config = dict(
    n_kv_head=8,
    rope_base=10000.0,
    parallel_block=False,
    optimizer='soap_variant',
    beta1=0.95,
    final_lr_fraction=0.1,
)
Each number is 50 + 10 x the weight over its row's rms, rounded and kept within 0 to 99. Layers, rows and columns count from 0. The size before them is the row's rms in percent of the matrix's.

# up: layer 3 MLP up, 2560x512, rms 0.0666, rows 1041-1075, columns 64-127
# down: layer 3 MLP down (transposed), 2560x512, rms 0.0775, rows 1041-1075, columns 64-127
# gate: layer 3 MLP gate, 2560x512, rms 0.0671, rows 1042-1076, columns 64-127
up1041 097:48 68 50 60 55 48 28 58 49 71 52 44 42 56 59 46 50 52 55 49 70 52 56 53 52 52 36 58 56 40 48 60 57 36 52 50 43 39 54 37 42 54 50 52 55 49 55 35 42 43 41 41 60 54 51 56 73 37 51 46 39 52 45 46
down1041 100:49 78 32 57 63 72 68 33 50 33 55 47 48 56 45 56 51 60 09 41 55 40 78 46 47 51 57 40 58 57 67 53 46 64 63 49 74 59 47 67 44 46 59 36 49 57 63 46 25 46 55 53 50 31 62 53 43 48 37 52 45 35 48 42
gate1042 100:48 54 48 54 52 56 28 47 51 49 60 38 47 62 56 50 51 42 63 73 45 47 37 65 56 54 23 54 39 52 37 45 33 55 33 44 45 47 45 41 54 45 44 62 39 43 54 52 35 37 59 48 64 56 67 43 39 50 56 49 57 38 45 42
up1042 098:32 64 46 34 27 60 36 54 27 54 47 63 40 56 54 48 43 51 55 59 33 40 57 59 50 53 39 69 36 49 51 57 55 55 60 56 58 67 54 55 39 54 44 48 74 26 44 50 35 42 52 61 53 60 33 59 74 58 46 41 43 49 52 50
down1042 098:51 41 53 47 36 28 67 51 58 49 50 48 68 68 51 46 67 44 40 43 57 46 48 61 62 55 49 41 44 39 45 45 45 62 59 50 42 38 57 37 71 52 44 61 35 49 46 51 47 60 32 53 39 71 56 56 48 30 31 56 52 41 46 59
gate1043 101:53 55 53 34 42 60 49 38 33 59 80 48 61 60 46 28 34 44 30 67 32 57 53 61 56 59 52 37 49 21 69 45 51 52 53 37 53 67 36 52 57 42 24 59 33 56 35 57 57 47 70 37 41 62 58 38 47 40 40 69 41 57 39 56
up1043 095:56 57 49 48 29 63 55 44 48 44 42 34 44 52 42 56 43 42 62 42 43 59 36 57 38 49 60 61 46 57 56 44 56 51 47 69 50 37 54 38 26 46 43 26 46 53 33 57 60 47 50 45 58 69 46 52 50 56 48 65 70 48 62 41
down1043 102:53 52 56 54 52 55 61 38 54 37 61 55 65 40 58 48 61 54 41 37 64 54 49 48 46 43 50 69 42 44 40 54 39 56 41 45 50 53 69 48 53 60 46 42 55 46 83 49 56 45 35 58 54 26 35 53 33 46 54 45 69 46 76 50
gate1044 100:41 55 44 36 48 62 26 35 56 41 60 22 46 57 45 53 34 57 44 53 55 62 68 40 62 44 57 61 48 47 50 56 56 42 48 47 66 39 46 57 58 42 39 36 62 70 41 53 59 42 50 49 51 32 63 43 62 48 39 43 49 58 45 64
up1044 100:55 46 42 64 59 60 33 38 49 40 23 50 59 55 47 53 55 37 47 54 52 36 33 60 67 47 44 55 50 57 57 50 55 60 49 51 51 39 37 58 43 59 30 45 44 45 36 65 58 49 59 49 39 39 51 51 41 41 51 56 58 60 62 56
down1044 106:60 35 51 45 57 61 26 40 53 61 31 43 42 54 55 61 58 48 48 57 35 40 58 51 45 52 52 46 65 46 43 48 49 40 40 39 64 49 58 51 64 48 56 35 49 57 33 43 49 56 43 67 43 42 43 55 34 59 41 59 52 62 50 36
gate1045 094:40 56 34 43 50 43 40 45 40 68 55 34 44 35 57 48 59 70 53 52 45 69 52 56 35 45 45 52 48 23 66 44 48 80 48 69 40 50 52 67 50 52 40 68 70 47 36 56 50 46 46 69 48 45 53 42 38 42 53 48 68 52 67 48
up1045 093:34 38 62 43 46 48 54 38 65 53 48 46 41 47 42 54 70 38 48 45 48 55 51 44 45 58 57 40 45 60 54 57 70 62 45 55 51 50 34 57 36 52 56 42 53 33 33 63 30 58 46 58 43 38 52 56 59 41 41 51 75 47 54 37
down1045 098:56 64 45 49 48 61 71 32 60 45 35 60 57 70 41 61 41 37 54 43 54 49 54 52 55 51 39 46 35 47 59 45 45 53 60 38 37 51 30 44 45 48 58 41 43 38 44 62 29 69 60 35 40 53 51 65 51 48 46 51 52 55 46 47
gate1046 101:54 35 45 43 45 52 52 50 62 51 46 55 52 56 50 33 43 78 52 61 56 58 45 57 57 62 56 36 55 56 42 68 52 43 74 57 63 38 41 51 66 68 48 34 50 55 51 57 56 54 55 63 54 37 55 57 32 56 56 55 48 46 54 47
up1046 100:54 69 45 46 60 48 48 54 64 34 40 75 51 51 60 35 65 64 48 30 54 32 52 55 58 47 44 60 49 64 49 55 51 75 34 54 37 57 65 51 59 42 49 52 60 47 68 59 54 49 49 59 43 42 55 55 46 53 44 39 43 35 53 58
down1046 101:54 37 47 55 47 44 55 50 63 43 47 52 41 48 50 38 53 58 62 38 52 44 52 46 50 40 66 52 54 53 57 46 63 55 62 60 45 53 53 55 57 56 64 49 49 61 61 60 48 39 56 58 45 45 42 48 38 42 58 37 63 43 46 70
gate1047 104:55 42 54 41 61 35 63 48 47 60 50 38 50 47 52 39 54 44 47 52 61 64 61 51 49 45 51 57 40 50 50 37 52 77 46 62 47 33 69 40 60 51 46 38 26 53 55 43 40 56 55 36 50 47 61 33 56 45 57 64 38 42 29 26
up1047 105:45 42 36 62 42 65 53 48 48 40 53 47 42 48 71 43 50 44 37 68 53 52 42 49 38 46 37 50 61 41 39 56 55 59 61 63 53 40 41 41 40 52 55 28 50 53 46 64 53 35 30 55 40 41 49 48 56 26 53 46 37 58 49 54
down1047 095:64 55 65 51 59 41 42 57 48 52 56 60 48 77 49 42 55 47 48 34 49 62 49 52 54 48 53 49 50 47 48 45 26 31 48 37 61 46 50 53 56 55 53 62 67 55 53 44 50 58 41 48 52 57 46 52 53 39 38 50 32 46 50 46
gate1048 105:55 35 60 71 53 60 55 50 56 51 45 50 42 52 22 59 44 50 33 45 39 41 49 42 41 45 47 55 32 60 45 68 56 52 61 41 58 46 42 55 31 52 54 44 55 48 55 25 64 46 50 81 51 43 44 47 50 45 57 56 52 38 54 39
up1048 098:21 52 56 52 36 46 47 54 62 32 40 48 46 46 76 39 46 37 42 70 58 50 50 52 52 58 49 43 41 62 34 52 65 54 57 45 47 54 48 29 56 45 33 55 49 56 41 67 47 38 54 63 38 48 53 40 45 54 56 21 40 61 35 46
down1048 102:45 62 47 56 46 53 41 68 56 49 47 50 63 44 48 58 57 49 45 67 45 86 62 52 41 56 62 48 34 49 48 41 86 54 46 56 71 53 66 31 51 55 52 57 48 47 39 42 54 32 58 37 37 44 55 50 38 50 45 48 55 45 52 32
gate1049 097:41 54 38 61 34 46 50 46 48 49 47 41 49 52 59 63 41 45 35 46 68 73 52 65 68 53 51 59 61 33 52 48 53 51 43 39 53 49 40 30 65 38 59 47 47 51 46 57 37 57 62 56 55 38 54 39 46 48 47 62 84 52 49 38
up1049 096:62 54 51 46 63 42 46 46 55 75 53 58 60 60 57 69 42 59 50 64 37 67 45 40 32 50 56 50 57 49 60 51 68 31 61 40 50 64 32 48 63 37 38 50 65 59 57 55 41 61 40 45 34 44 31 48 42 64 42 46 64 44 53 80
down1049 100:47 47 62 28 48 57 53 36 44 37 57 44 61 53 46 48 49 54 43 36 60 42 41 55 46 53 31 43 29 46 34 41 61 52 45 41 51 59 44 47 54 46 68 67 56 44 63 36 53 51 48 50 35 45 45 58 37 63 43 57 51 49 55 51
gate1050 096:60 41 34 67 50 43 47 65 62 70 39 60 50 53 54 60 44 80 57 43 38 63 55 49 57 45 58 70 47 45 41 51 57 57 38 34 51 54 45 63 52 43 42 43 38 45 43 48 51 52 62 38 62 42 50 53 51 69 40 38 48 47 50 43
up1050 101:58 48 44 55 56 59 42 51 69 51 53 56 55 48 56 63 40 56 60 42 44 53 61 56 47 35 55 56 32 36 31 47 53 58 50 45 35 52 54 31 36 47 54 43 65 55 50 49 46 39 57 56 52 61 67 64 55 47 46 50 58 42 46 53
down1050 099:68 38 50 54 51 58 61 40 64 55 44 49 68 51 68 56 23 48 53 59 40 39 50 55 37 54 46 61 44 47 29 65 80 60 46 53 37 41 70 57 58 40 49 31 60 42 45 49 50 43 45 43 47 66 49 52 40 65 45 37 62 45 43 79
gate1051 096:49 33 54 64 50 40 41 43 55 57 53 53 47 59 38 51 50 56 48 57 57 37 33 48 48 64 56 53 36 46 48 59 66 48 55 51 54 52 57 46 59 60 58 39 42 60 56 40 38 50 53 58 38 54 73 51 56 50 36 39 62 43 39 51
up1051 098:42 72 63 57 59 45 50 51 38 54 45 53 47 40 59 55 45 43 51 47 63 49 61 56 55 52 62 45 36 58 42 57 47 73 51 43 38 63 63 34 47 53 56 46 58 39 46 66 42 47 78 53 42 43 59 54 53 63 35 48 56 60 42 30
down1051 099:39 46 49 65 41 61 50 41 46 47 59 59 44 40 73 59 49 62 58 46 48 53 43 44 53 39 54 62 51 37 44 59 64 84 53 44 48 30 38 46 53 61 70 66 47 45 54 60 45 38 59 50 40 61 29 61 49 54 51 47 50 43 58 59
gate1052 101:44 48 38 37 60 65 52 43 50 41 29 73 53 37 64 50 47 49 58 68 53 79 50 52 59 69 43 49 53 57 39 30 44 50 54 45 54 62 53 47 49 56 47 39 50 53 54 44 33 48 51 37 32 44 52 57 71 45 49 66 38 58 58 52
up1052 101:43 55 56 57 30 42 70 51 66 45 52 59 35 52 46 48 46 51 45 43 46 59 56 55 44 48 43 54 57 57 44 52 69 47 47 47 47 64 53 37 52 46 41 65 41 34 61 46 49 45 57 68 53 56 53 49 55 67 64 56 44 49 54 51
down1052 104:79 61 55 39 54 33 38 43 29 58 47 51 46 51 54 52 61 48 41 66 38 52 53 55 46 38 60 63 50 49 37 49 58 30 42 65 48 66 53 43 40 54 40 43 38 65 58 45 53 65 39 49 48 51 48 39 54 53 35 49 55 55 39 22
gate1053 104:48 63 46 50 56 56 45 37 62 55 69 61 69 42 35 49 71 65 31 41 54 48 51 50 53 46 78 56 42 38 63 60 60 59 68 58 64 47 43 46 44 63 51 38 52 47 74 43 59 55 68 59 45 49 40 53 56 49 46 45 65 41 57 72
up1053 104:56 55 55 55 32 48 45 44 44 48 40 49 69 37 45 52 43 50 77 39 41 46 52 61 64 54 31 34 53 68 50 33 49 45 61 37 43 57 63 60 43 44 47 43 58 48 50 55 59 49 58 42 58 51 47 45 63 59 53 53 52 79 50 63
down1053 106:36 56 52 38 48 46 53 64 45 44 45 46 35 38 40 69 44 37 47 60 58 48 57 33 57 56 45 42 48 70 57 50 56 48 66 56 51 42 51 49 41 64 39 59 33 40 59 52 53 71 60 45 43 58 57 69 46 55 44 49 50 40 72 61
gate1054 101:37 51 45 47 45 47 53 53 28 61 68 39 56 43 53 59 49 45 60 41 48 33 50 41 34 52 48 48 48 44 57 55 36 57 56 48 52 43 56 43 45 46 34 47 24 37 57 53 47 27 51 65 41 41 41 55 36 57 67 50 52 76 58 28
up1054 103:45 52 52 55 38 58 48 40 64 49 49 30 75 42 54 34 51 71 40 56 63 57 55 54 63 54 31 39 58 51 40 60 47 56 58 45 61 38 47 55 36 35 65 45 43 59 37 51 60 65 47 34 55 46 57 50 49 47 19 53 39 54 65 47
down1054 103:51 40 47 48 50 33 55 46 50 56 53 31 58 57 53 42 53 57 57 55 76 40 56 44 39 49 48 45 52 66 40 67 37 63 48 31 39 44 53 64 45 41 54 49 65 25 40 53 46 40 53 54 72 50 60 52 49 51 47 33 57 54 67 74
gate1055 095:43 40 35 44 57 49 46 43 37 49 49 34 32 63 54 50 54 51 37 55 42 71 45 41 50 44 48 55 27 48 43 48 49 52 48 58 56 51 35 46 48 53 64 43 60 48 46 57 63 64 55 48 45 36 58 45 41 47 45 53 35 52 61 38
up1055 095:61 55 52 61 65 51 39 60 60 54 62 63 39 64 57 50 48 57 49 43 45 50 53 55 52 51 51 55 70 51 45 37 48 51 54 57 52 31 67 52 37 36 49 66 36 60 47 53 47 59 56 54 59 57 46 48 55 57 48 51 42 74 48 63
down1055 088:55 43 56 42 47 52 45 55 69 62 47 59 58 60 37 56 38 41 48 58 40 51 52 53 58 36 60 45 42 63 31 53 42 44 54 39 56 38 47 57 36 44 40 49 53 47 48 40 36 53 34 52 60 53 54 40 47 62 47 40 57 62 42 34
gate1056 098:33 55 33 50 55 54 56 39 37 52 47 46 44 53 57 19 40 37 41 56 37 54 51 52 53 50 50 32 56 41 33 60 59 37 50 59 57 48 55 62 59 51 58 62 56 33 70 49 41 59 38 51 41 49 39 65 27 55 50 51 55 49 46 54
up1056 096:49 55 17 55 48 54 40 51 64 41 47 32 55 42 47 43 49 30 60 51 32 40 73 54 64 50 41 46 40 53 56 47 58 54 25 56 48 51 42 59 43 44 49 59 34 46 61 51 40 54 62 29 18 47 68 65 51 42 51 54 46 51 31 55
down1056 095:33 46 52 49 56 61 61 49 45 48 49 57 50 47 54 44 50 55 46 44 59 60 41 55 51 58 63 47 70 42 30 56 34 50 60 61 17 54 61 46 49 28 46 26 58 47 48 55 46 47 57 58 62 41 49 51 48 32 55 52 49 54 54 50
gate1057 104:49 29 37 59 59 58 42 49 50 46 46 63 58 42 59 64 63 47 53 43 59 54 45 48 46 61 35 53 60 52 43 43 40 41 38 48 29 35 39 65 38 51 74 41 55 40 69 61 56 61 45 33 44 54 67 41 55 44 56 48 59 40 26 41
up1057 096:44 71 56 41 59 42 42 64 73 54 53 64 56 63 28 42 56 73 66 57 43 56 46 51 41 58 38 50 64 52 23 53 34 33 55 36 44 58 56 42 62 63 65 59 52 47 55 63 44 44 40 42 41 43 48 42 52 48 49 58 65 34 50 43
down1057 105:52 39 44 60 55 54 52 41 50 45 50 51 34 34 65 59 64 50 58 44 47 44 36 48 44 38 44 52 56 45 54 50 58 55 40 59 40 44 38 80 43 29 56 33 63 45 67 52 58 73 69 61 50 54 61 53 50 56 53 35 49 45 38 35
gate1058 104:46 58 32 40 52 43 45 42 57 44 57 56 48 69 48 62 48 44 50 53 25 48 47 41 73 62 45 36 42 39 50 51 73 54 53 69 47 61 51 33 47 57 42 55 46 59 48 51 52 46 46 45 49 47 47 57 51 40 55 52 46 59 58 52
up1058 106:39 38 58 52 59 55 68 51 23 54 56 51 44 46 48 46 68 37 39 52 54 49 43 47 52 51 51 47 38 51 72 37 48 55 75 56 54 45 65 33 56 46 62 45 53 81 70 55 41 37 55 52 54 60 42 36 44 54 47 61 55 47 46 52
down1058 095:47 39 51 40 33 47 58 51 38 44 66 53 51 46 50 51 40 44 51 48 52 51 41 49 59 61 57 30 35 39 56 52 61 37 57 62 49 51 63 53 55 68 71 47 55 58 56 28 33 33 64 51 40 66 43 43 52 62 49 52 50 62 30 25
gate1059 099:38 63 50 61 35 45 54 54 53 43 48 55 29 38 42 49 64 53 33 51 63 68 51 38 40 43 45 34 50 64 61 42 38 64 38 50 48 57 51 52 49 48 43 47 39 45 45 55 49 58 50 34 55 59 66 49 60 45 39 46 37 66 51 54
up1059 106:51 50 49 54 38 49 47 52 53 36 42 59 29 50 41 47 28 45 40 58 54 73 58 65 47 67 42 52 41 62 58 45 38 53 51 44 48 32 63 44 56 56 48 48 41 38 59 39 44 48 70 67 62 52 77 52 67 38 53 58 54 56 48 68
down1059 097:45 54 53 57 23 38 56 59 47 33 32 53 35 37 57 53 45 69 67 60 49 53 64 35 36 47 21 59 54 41 49 59 44 52 38 27 64 44 55 52 54 58 51 44 46 42 57 61 67 46 55 58 57 50 64 47 52 46 48 57 52 54 40 55
gate1060 102:38 62 51 52 52 42 54 49 60 44 50 52 51 52 61 60 50 62 36 45 30 57 55 62 50 48 45 69 44 63 44 58 61 67 67 38 61 54 36 48 51 55 44 42 35 42 48 62 45 50 65 47 45 40 63 59 58 31 51 20 45 58 54 44
up1060 104:58 51 45 49 40 65 33 40 60 49 50 52 51 38 33 73 40 42 53 42 63 48 44 56 40 21 50 50 54 65 40 42 48 40 40 68 33 48 38 55 62 43 36 48 56 53 57 63 60 59 41 41 61 44 47 61 46 55 56 46 23 39 60 56
down1060 104:52 51 72 45 46 47 36 55 61 58 68 63 73 36 30 48 65 43 47 57 53 49 50 63 63 46 53 57 42 42 40 46 54 51 36 43 49 53 47 54 47 41 36 54 53 50 42 50 60 53 39 44 52 49 63 50 41 53 51 47 40 47 55 35
gate1061 102:54 43 44 45 39 33 35 46 40 56 53 53 44 47 40 57 59 54 47 29 53 51 60 46 49 37 56 52 51 48 48 39 52 66 55 39 41 41 63 51 45 51 49 53 55 39 57 36 42 75 63 30 34 51 50 51 57 56 43 54 50 36 57 54
up1061 103:62 47 42 65 44 40 57 55 53 53 61 61 57 46 56 42 51 74 51 28 42 50 33 59 49 38 63 49 57 46 44 53 52 61 57 53 45 31 38 50 59 29 32 52 32 58 56 44 48 61 43 45 47 59 52 53 45 40 52 72 53 60 61 47
down1061 097:50 47 53 55 48 55 52 35 60 52 53 47 56 34 55 57 45 69 55 28 51 32 39 46 40 43 68 44 64 53 54 47 48 53 68 43 63 35 35 63 56 51 44 63 42 46 61 51 47 51 39 41 34 59 38 37 47 32 55 49 39 56 55 62
gate1062 099:41 49 61 57 47 54 54 56 65 41 50 50 51 52 48 46 34 43 42 56 47 38 55 25 54 56 36 49 45 45 56 40 35 40 63 58 62 59 44 42 54 46 34 45 56 63 63 26 52 46 50 39 33 41 62 40 62 35 71 44 49 50 52 53
up1062 110:52 57 46 38 58 36 46 57 61 61 57 63 62 51 49 47 50 39 63 39 51 47 39 78 51 45 30 45 48 48 53 49 37 41 55 37 35 51 64 50 55 46 64 33 63 59 66 49 51 43 54 42 76 61 52 53 56 52 58 27 61 61 45 39
down1062 101:37 46 49 41 52 42 41 60 49 69 54 63 58 48 50 58 40 27 55 54 50 75 51 61 53 46 49 39 33 63 45 41 31 61 55 48 46 55 65 44 46 43 45 35 47 53 56 56 51 37 40 58 65 61 49 44 33 42 44 47 62 55 39 40
gate1063 097:67 40 59 49 54 47 44 51 46 43 49 56 43 54 53 54 48 29 39 36 61 58 45 42 63 54 44 69 51 62 37 50 56 55 57 55 57 38 41 59 42 54 62 72 66 52 43 45 59 44 55 41 44 48 47 38 42 36 47 54 49 46 49 54
up1063 097:47 55 62 59 48 56 51 42 29 58 44 56 46 71 61 56 54 58 53 42 40 69 62 41 48 52 57 40 49 68 61 51 22 52 62 37 55 46 49 54 42 37 63 58 39 35 38 48 62 53 56 47 51 33 32 62 56 65 24 65 35 41 47 45
down1063 101:64 59 50 41 47 59 59 60 46 42 42 44 34 51 40 51 53 55 52 63 52 62 58 49 49 40 47 50 50 55 71 55 58 38 56 55 47 44 45 28 45 33 40 42 56 51 43 46 55 45 54 30 49 46 66 33 58 56 45 38 40 54 54 47
gate1064 102:21 55 46 60 47 61 53 47 43 54 52 69 58 45 47 40 58 59 60 58 40 38 58 40 52 47 55 35 50 53 53 45 67 50 28 52 49 62 45 53 39 48 52 50 57 50 56 63 50 41 59 54 45 69 46 68 40 51 43 57 61 51 48 61
up1064 099:36 49 42 41 49 47 51 57 50 46 72 58 68 44 54 40 56 28 49 55 69 51 56 50 47 53 53 63 68 45 43 44 42 45 42 53 54 45 50 57 58 68 56 37 45 38 63 56 54 37 52 31 46 65 30 43 50 62 53 70 35 53 60 39
down1064 103:47 41 22 30 46 48 41 37 53 47 50 43 32 51 56 39 50 71 46 45 47 41 56 44 57 50 45 37 61 46 61 36 48 47 33 54 43 52 51 60 53 26 53 59 38 46 54 50 67 46 43 52 20 63 50 62 54 60 49 58 57 50 47 46
gate1065 101:56 57 44 37 65 32 54 45 39 46 53 34 46 58 45 35 34 71 46 45 38 63 47 45 32 68 64 62 60 53 45 39 54 56 48 60 68 57 47 51 43 48 38 41 39 47 64 35 47 37 43 60 53 34 46 46 47 52 43 39 39 58 53 52
up1065 101:52 55 52 41 52 51 40 48 49 56 31 42 53 39 47 60 61 48 61 37 39 51 43 48 59 47 63 29 62 54 52 59 47 35 66 55 42 66 46 52 57 43 36 43 49 50 46 49 35 53 42 50 43 52 78 50 58 45 49 51 36 56 62 56
down1065 104:70 56 46 53 51 48 51 52 47 44 51 49 59 47 64 59 45 65 45 57 38 46 58 38 48 54 43 55 56 58 44 42 36 58 56 53 58 40 46 49 71 34 54 41 58 49 51 70 56 44 70 41 53 45 37 41 44 64 34 39 62 54 46 39
gate1066 101:52 55 43 45 60 51 39 46 63 38 52 53 46 42 55 55 56 59 50 59 49 62 48 48 34 41 23 57 52 56 32 61 55 42 42 54 54 53 67 50 54 25 58 55 45 39 52 49 66 33 47 49 57 50 45 53 69 46 53 44 66 47 54 50
up1066 105:53 57 57 42 35 40 53 42 41 65 58 26 54 47 43 42 58 60 50 47 50 71 47 39 60 53 58 43 41 52 71 49 40 45 58 65 60 49 47 40 43 48 39 38 60 60 59 60 49 66 59 54 34 50 50 44 39 51 54 51 44 50 40 55
down1066 103:42 43 67 53 54 79 41 46 54 46 47 49 58 75 53 61 52 53 51 56 43 47 60 67 62 59 56 35 36 51 51 45 56 52 77 38 45 65 37 33 56 51 61 51 45 56 62 42 61 57 55 43 56 53 64 54 59 52 43 41 56 49 62 47
gate1067 100:61 55 48 47 55 45 44 34 54 41 48 44 40 54 48 57 42 53 29 68 60 50 38 32 49 40 48 50 33 54 71 43 51 46 35 41 29 45 43 57 59 55 51 57 43 60 47 48 41 36 41 46 43 34 53 53 46 48 48 25 49 45 56 44
up1067 099:50 53 59 39 39 41 47 37 50 62 53 69 51 27 59 31 38 54 61 51 61 50 55 55 53 61 67 40 59 61 36 45 76 47 46 51 64 43 52 34 60 52 59 50 45 63 45 57 42 37 46 69 49 50 65 54 51 49 55 55 47 75 40 43
down1067 097:32 62 64 43 47 55 40 37 43 66 49 59 54 60 45 38 36 44 51 53 63 45 36 48 54 56 76 43 48 66 58 37 65 49 49 36 58 47 27 35 50 59 43 55 55 57 48 49 54 25 68 69 42 58 64 51 70 42 44 43 37 71 42 45
gate1068 103:50 44 69 56 33 16 50 62 53 43 57 76 41 55 53 44 48 50 54 50 60 41 54 49 48 46 37 41 45 53 70 40 54 47 48 51 46 58 40 30 51 53 43 54 41 60 51 40 49 54 43 50 59 58 49 50 66 44 50 54 58 30 57 39
up1068 103:43 68 55 64 45 45 59 62 46 54 36 69 42 51 58 58 57 60 42 32 30 48 34 35 46 55 45 53 23 51 37 50 32 37 48 31 62 53 38 34 49 51 52 37 42 51 57 49 68 52 51 56 50 51 47 43 29 47 60 60 53 69 67 53
down1068 103:50 37 53 25 55 68 50 48 37 49 50 27 47 58 58 63 59 44 55 46 44 59 59 45 50 42 51 43 49 44 65 46 48 67 55 61 36 61 49 66 54 58 59 42 47 47 30 47 54 48 47 72 47 46 45 51 58 63 42 69 39 60 34 56
gate1069 105:48 51 64 59 62 51 64 52 45 57 69 53 63 48 44 55 42 58 35 38 59 53 57 51 54 78 44 55 48 64 44 48 49 58 47 56 55 58 71 41 62 37 58 48 63 62 63 46 38 42 25 47 67 44 53 61 33 64 46 56 61 31 69 48
up1069 102:41 54 47 36 54 63 64 58 44 56 62 60 64 51 30 71 39 50 49 47 33 53 33 37 52 53 43 70 50 47 49 54 26 45 59 41 38 50 45 60 53 38 57 61 47 43 69 62 43 62 61 62 43 33 50 63 38 45 45 41 62 28 55 32
down1069 105:63 56 40 51 53 51 56 55 43 57 61 64 47 59 42 53 55 57 59 44 34 50 48 46 29 49 38 48 54 68 58 49 68 30 40 51 51 38 55 51 43 57 49 50 55 45 47 59 56 56 52 48 54 47 39 59 48 46 29 34 46 38 71 54
gate1070 100:48 33 31 48 47 36 47 44 64 41 58 57 60 60 59 56 41 63 52 56 62 50 61 45 62 57 55 56 41 51 53 30 46 62 21 57 53 57 37 47 53 58 50 45 49 60 45 58 51 62 50 59 28 44 49 40 54 38 49 36 41 41 49 69
up1070 103:56 45 42 53 44 45 49 47 48 57 55 59 46 41 39 44 51 55 48 44 35 26 47 67 69 48 43 36 48 69 48 34 52 52 43 40 39 68 57 49 55 40 47 52 46 56 36 53 52 45 43 57 38 56 55 58 72 33 41 55 51 53 43 60
down1070 101:53 46 54 58 44 54 56 68 58 48 42 39 51 38 51 46 36 36 34 35 48 40 57 53 43 51 50 74 52 46 45 40 55 62 43 47 68 27 47 54 52 43 58 51 44 49 42 52 58 53 57 64 38 52 68 60 59 70 46 47 38 28 37 52
gate1071 098:65 51 55 42 54 56 59 64 52 41 56 52 48 54 36 42 52 42 53 64 43 49 41 54 60 48 61 38 57 49 59 57 38 53 73 44 47 51 31 50 50 41 55 52 45 57 62 22 33 52 60 41 48 75 26 45 51 71 51 54 54 54 49 43
up1071 098:32 70 56 56 53 46 47 56 59 42 54 51 56 39 44 34 50 60 30 33 62 42 53 40 40 45 46 57 50 49 60 54 66 41 43 48 25 57 45 57 34 61 51 69 41 56 48 33 58 45 41 38 50 44 48 48 33 41 60 42 58 64 67 65
down1071 091:49 57 47 51 64 34 48 45 70 58 42 30 34 45 38 35 63 44 56 39 59 53 49 57 59 46 51 66 50 49 36 64 44 59 50 36 48 60 45 63 57 70 62 60 45 52 59 38 56 41 46 45 54 61 64 44 46 49 43 54 41 50 46 31
gate1072 102:51 71 52 49 48 46 50 57 56 49 46 57 64 39 63 42 41 50 52 53 32 37 34 40 46 63 52 64 55 44 54 49 47 29 44 54 63 59 37 39 49 51 40 42 42 34 55 54 55 75 56 50 49 50 42 48 57 61 52 52 27 31 55 37
up1072 104:47 45 45 51 57 38 40 40 42 68 32 62 55 22 52 44 67 66 46 61 48 59 39 64 63 37 52 45 71 55 43 39 40 63 43 48 75 45 47 49 46 25 59 60 61 38 52 38 47 78 64 31 60 58 45 53 55 59 64 50 46 47 44 43
down1072 103:49 47 69 70 45 47 44 59 54 33 40 36 45 49 36 48 51 47 49 45 49 52 60 59 60 41 38 53 51 56 64 41 62 58 53 41 46 55 55 43 53 41 40 53 52 46 50 60 43 42 41 72 45 71 52 39 71 67 35 61 34 44 53 30
gate1073 097:51 44 38 56 52 59 53 53 62 45 58 54 41 30 62 39 35 37 34 52 56 52 44 50 47 46 25 35 64 54 52 42 58 36 49 59 52 56 46 54 51 49 41 68 36 54 55 43 47 43 30 44 59 48 64 53 43 38 58 60 45 61 61 49
up1073 101:66 38 45 42 43 39 70 54 55 52 48 56 53 44 53 64 66 60 47 70 57 40 61 59 51 47 79 41 38 47 58 51 53 44 46 45 37 53 47 29 51 54 55 40 24 68 53 49 47 61 40 45 38 60 47 57 61 53 53 54 55 54 51 48
down1073 098:50 46 47 54 50 57 70 62 45 42 57 56 56 36 54 53 52 50 53 71 50 59 53 56 52 41 64 43 44 43 34 60 68 49 47 49 51 61 48 48 46 66 51 67 43 36 33 57 49 51 41 56 51 63 41 61 47 48 50 71 57 65 45 22
gate1074 102:38 55 60 33 58 45 52 63 42 38 66 58 53 52 36 54 49 25 67 71 60 40 59 55 45 36 40 45 49 55 44 49 52 60 52 49 52 42 76 41 52 41 47 39 56 47 56 57 39 49 50 57 71 60 59 44 69 34 42 33 59 37 49 40
up1074 104:52 39 48 44 58 46 60 48 42 61 54 46 44 49 52 63 39 47 52 66 52 42 46 41 60 53 48 41 43 63 54 47 53 70 63 65 57 52 60 53 62 47 46 49 65 39 58 53 49 58 58 59 49 33 52 61 53 54 44 34 55 36 54 49
down1074 102:47 49 70 39 48 50 58 50 57 49 61 39 47 51 53 51 36 39 63 60 60 41 68 31 48 48 39 41 40 52 49 55 48 52 58 43 44 66 69 40 66 47 63 50 51 47 64 50 60 41 53 63 66 33 58 53 42 47 34 44 51 62 42 46
gate1075 101:50 50 69 52 50 40 43 40 56 52 52 51 64 44 58 46 47 71 37 49 58 45 58 49 58 51 58 49 53 51 55 60 41 52 43 53 64 39 37 46 47 63 56 39 63 50 54 47 53 55 47 46 68 56 44 61 38 55 59 54 51 53 52 45
up1075 104:40 53 59 49 48 59 40 57 52 36 52 65 42 51 41 44 41 69 39 47 54 57 54 57 39 35 63 51 52 55 44 51 64 58 51 60 41 43 52 55 48 54 48 61 56 35 57 59 36 65 66 42 60 59 48 40 48 56 48 36 51 46 48 46
down1075 103:39 57 39 43 56 70 63 29 47 53 64 37 51 49 56 59 55 52 56 60 65 44 64 58 39 70 60 42 51 49 55 42 57 55 53 56 57 55 54 53 57 63 56 51 64 44 42 50 38 42 37 48 34 49 41 55 54 45 67 58 62 52 43 47
gate1076 100:49 60 32 34 58 57 61 44 56 51 45 38 45 57 43 37 39 44 51 60 41 51 35 56 38 73 42 59 47 46 42 44 55 61 40 55 34 47 47 33 36 41 49 69 45 55 73 42 48 39 42 56 47 53 57 45 52 52 54 34 67 39 61 65